Part of a small language model's weights.
Size: 15 layers, width 64, 2 heads of 32.
Architecture: embeddings untied during training, local attention windows, shifted keys.
Training: a variant of Muon for these matrices, 7148 steps.
Each number is 500 + 25 x the weight over its row's rms, rounded and kept within 0 to 999. Layers, rows and columns count from 0. Numbers have three digits each. The size before them is the row's rms in percent of the matrix's.

# layer 5 MLP up, 320x64, rms 0.255, rows 288-319, columns 0-63
101:468530508449502472498518510507518507555481464533541472502501514453478478542448506533511488484485544516490510516498502505468474520473532470469492541508507547520504507539524512489486515507511499
103:521510487525509519510554454497471508489476501516498473452496526476478497514527509470496477434510491536486459485514515496493525470485489482499491519524513506540498474572513521482535477510522465
066:560544502486481508525531489479480492484492467510510551520470522485510494513514459476463510509467526497483506526491490469520457500512498427492498504487510460521540470487511479472474502522534481
099:531479468505516485491562463459520531470511500523499523509536492508470522500542501501484510506487520520526521499546519477470491475514533520512499512555493514444471505494487481510540501548477525
105:526503485497470467518508528527498505498491446526530479491487538476539505500517485518514469488541504513500484467484470494568555516479478474473484488518536512469459501502496471508520492512550472
103:541518471500521514500503502482467506483502519483502514526485504438478551533480495477524464516481476486503505501530483483547493496445515508559477479494491481486467508496503547488486438483516520
105:485518534487469514472480531510495465481521488531451475539510497540471525501513510479461488454495498513476501506488503521496541519524493484510552494480497461526509538481497457529509556535518508
104:470472473517516563483484501506506454524495469525521506505482489531523480525528479495470508462513482494492488507523489529527524484500508495524526521554481511469484483445491502519531517561540520
103:513553494542525525498513527491458488510501526473516483490515512482527494515510529481459522464460514507458537475529477511547497525502489518473509468506519514503481510462500526520479508526430475
113:497487497505501504497489525474542540484511445481500496499511526512524478520517480481516501521465474502527494503522488518487507462518515444505489500470475547462485449525481512570484505503466551
107:518521479486519442508547469504464544517448493493503498527531527483520512477510546496471473437488516536512500500545497493474513477498504534505538506478452511487504512487491508476484514513469497
114:496502491488485536458503551490490493515444498471500529523528448518483520523477448523497547516518523521508526490536470516501517485483487526484511457530480516525465494494514498557509504507474527
104:499467475491535517478529474498524497505533459479540475501456495516473497499478478460472485496466515519468475555501510476501479460496505506463536534487533485487521521494457548501497511513478540
089:491523519530570480515495501511509505492508458469503485483464489537460507471476477468538524475505502479524504474519484504545495514458510459494481472521522495516442489518484539493484503482471538
116:534502506512517541490494494473481548490515519470499546474466461489514468515486505485502492450485498532529522509539542514517506528476464476512503495519469496459464545525525479489534479513466526
097:470556505490521509517512508510494481486519487521460473487521512543528523488520492519521491497479469529464539535507534524519511481486534491520493499468460523464500471450502531451535466473503516
103:539486522478485483505505555505564484505523521528485483482496480484476470505482492515492483515496466505523554470511499495513541469550464470508507509526513465472484499442475524534523511483515506
099:466489515493500527531509489508473497459492470497507495509456488452455506527491454583501497482495500527464540523486504489463506489468458518515488499495480506471494528473493468509519515484483459
098:506463544522480541484472509504479505488488474486490488501484495493534523526559469489484504499514552539519532460505496512485502485428521523479475504468522519503478517481514495563508512501508529
110:502463519471494501465504507513529520487512534491467490458440466476509478516512478536550483437477485510496489482520506521501519529499483488520492489460487515509502455467492500463510513514554471
094:513527502450481512471509508522483495531498498537539497475527510476502541509511511529467507459484470488493463503446506470482462512477530511501528539489482505454496505490559510516549486485467514
105:525520501529534517505510525483475499529515508520505500523471501525532485531464443476530468510482481516481480508446458485456504487509504499486511489502527522467437527499475514537523533505515458
086:525464531486492495468491466496490508496523526507463484469499498495543470501481486509518455529545468502495507522559487543518497456483493472504498521513478510540522506497508552471485541516475540
100:502506448493538499535490516510572497519498465475474488457488479496497536470473475483510503511481525498524527534462454499490498514502501432500490526534525541500479494494477523500514486529502515
104:504500467501471471478520482527480525538467542510514499493516529506472548500519486476494491477478486536530454515484436504507504506495507491506577508452468517507478494519515501490489463519510468
090:503496535458473472477513525506501515498490485487550517502491493488471456487510532538511524510529535480494473466492521509550478539501486545490532541492532534475507473511509516498492455553473495
096:550490489501476479489499485493514505505467477489533519474485481480484500504472526495535459471518538512496534459487482488498507547476495484493497480462534461498537499515509514530431497491451546
093:510483509548500493495469469512499478529491542535528527518486454523515521486523460514511514531482461511497466467483471472521529513517511486500534497485481496457511539504571536496520494506513467
092:492500533491488511487501534475521446480522482462507473526475490468482489468470482508526535488483505457533502491509498468480544500477487503491466546504514569535480500491479476457486522488518469
088:481482520469504485480496507487549493489469515520497532511511508509516494529472504503499471504511522498533473487513508445496528516577525471539498486440456522516495474453486553501505489509518501
105:529498493462528475513490484514519512506507466478475474518476506493490440548461507513561500496469493549507481513527523502524505490454545499538492460525526493489516479505507509515534538525497523
091:512505525470512506523504526523520512513504529466495505466535510490521502541471477519525494466512516472481464499486506471489519469460514512521531486505456487479522578513553549498477502528487479
# layer 5 MLP down (transposed), 320x64, rms 0.297, rows 288-319, columns 0-63
104:488528511469496506455499502505519537499487514519548473468507484506539485496505495469496504444543500513461491467515540501498476511522519464479507532533498537466507530530496435501504482466502530
104:506470492515496522535519514477508478531502473501525537510473511499446480470484555447496489491509500464508481495498513475489494518488512468532523500523529491541464463565469497503473461484528504
084:467484494536486484468484514496503526500520545452524495493513497499486521513481513536492461501519480503506492455514512500482562575476521538514523500523493525498484523526483499558532500495506535
100:528485449502527473511535439496479506508507488502490521483527532481473497477521498480483525562535528529551486482518515527503482536514497490497453485500521509476512519523549490539525481480502503
109:499505468473488533485467504518485474442501480564481478488510524504503505490500512469493449505492496457488483489506510498518528529513520442476536487489536455453465495477490513499480493476470475
091:464471477503526555543483465507471501522517448516508503501531477526480513494449524514531521487513526482544510517469475492534519492526482511518496471508514482521507550485537503483458531478488503
101:505534506511505481497538460485451508524485508484501450495474509462502511499492523522526502504488503551507458495564552508473505496470505528505508534477497475500493485525552553497517480474494476
104:543498510541544486535501520476513500511501530503484511477475468522456496537492508461529548485523524516507500525507476488529525506460485554522492484555527461508494549497502490516526482497491521
100:453476515456513486487507490521498503534484523517464472491503465502513514495517519465496508459485505505453528464496513511477474527510516528497529487500482465480484548480497466534453542479479443
109:460498514472445496503517514545494499476514503458501478484525414506516478502494517510479449514513505487499499487482506496503482524486486497471468510499483524473544502475455500512458447471501501
106:543511500485510509493462493502521514510489496487521495509485498447519523492507540495482471524561484487504497504445524505492514488482508509435474483473504555496488528481554449477510513527533502
116:523520500510517504515523541573526454498497493491493493453506505513492496491505516490514462491531541535452505481470472513487494478487491501458474511503508484502517575469458515486489468510494473
104:555492535487538522509520453556504462473520483463502496525462511508510497593516519503517492507479480465483514480495495493494495499513520484490518476514482510497489523507493512505537475444496489
086:495484465511497517507469485532494495498500510448521500512474471477491505518473500509491470553511491448505499508443532463531513519545476497470517497503448491481532571476518496509484488523487494
116:527475553507490511529523497499468526523467499487516479507489503515503498511494568474517433485469502492502494491460504535453531495503523499501458497517539489512487472507495506469484450523515456
095:483493465539503514531477545500498495459474504489489458505539479507530496525522534542540468495480485544525522532512526509514526534473538488492502480467470502501524477478501481501498478442523517
104:463552507527501555510546467472466451485499481525507482487509507508480510464480465482513497484512527496471461501496459494466504510488504510474453513518498563526485535505487480499509486532519495
103:483489492511510536490538525469532481509485483514516485505511479490504482532539465539506479471492481504481503565520475493483498528492493565520546536492495545515499472482477487525512531489455467
105:475470547488510504502471551534497514523474462545541498489465525491487488517502477490479476488538472544552518504481470465501479524460499536543481524522511520471511471501504488526492497483505495
106:492486462488478551515478499508470497512539528496501510498506481476498488500514459529501483499496488500473539483459522519539522475532536496504503527495519538523497521507445526512453499476573468
088:486518535467478521523478522466511516499535487509496495458532524496520469465528558508492522492544517485535514526502522530516531498510502481510470467520502507566486486509456484530495506470503543
109:531472511488525521554562496481513501526497546505471508527520526544481502495522529494538492501486480470490446505524495510488545500502516465499498476478558501475474537522490494489518514537510494
086:489521529471528543482509539512528487487480464511494489452494503487440521455495476478510532516496518501503487499485489446484496515505539517439506499501558519481500540495488477510545505513486505
097:475454509514530522515493531479491525482506506506506498533460505512529509516469491473546493511466460483531532491490515468531503477562514519489492447503493516488465461551495508515465526490465495
100:508491486483504511462531487488487517544444461478544480506510505490509547495490515488558521539493458495494504510461486513480532521533488507526533444514495486509540482461497506496467484504469495
090:503469473486486486500518482508480486476512465523501510513505498485497472491546518514474537539483501451476476517487518503507486505535518506457495494532508464547496459423458523550474507500482501
098:491498495515526503515466487505511477546517474514485518502482460493465445513516514543549539482478544486515522531521503485475546499469465508527523495481513506456506486535487524525490488513467543
102:471512449546508501548499487481522438506507477512498524490454511482496525502512476494503526504494517496448478483504470482545514507469544520530478492511486540478513522469523494480491456478477471
093:465491510458535521448511525524498500512502509474539505506520483496501468517530504515532555494476459526536454518470530486471485473476489540525518542472469539475512510478488485486523497503498488
089:507498457509488531533496522510487504501521500533523509491505485499458527458521488512498555502472524499470533513466495525517462468442492537481521510550516476473519540533514463497488522494468519
098:468489507492502448515507473552517476525475491466508476530501503537503513496513516505518460512510495545494455538489491481466509557472531491559478488487514514522531516506494520514552517523498520
093:466464497499486525492485476485519529494514524525492513478498470525489495454482512484530511549505508495549494517484532485518479567526526490489503458504482486510528533491441476516459510481535469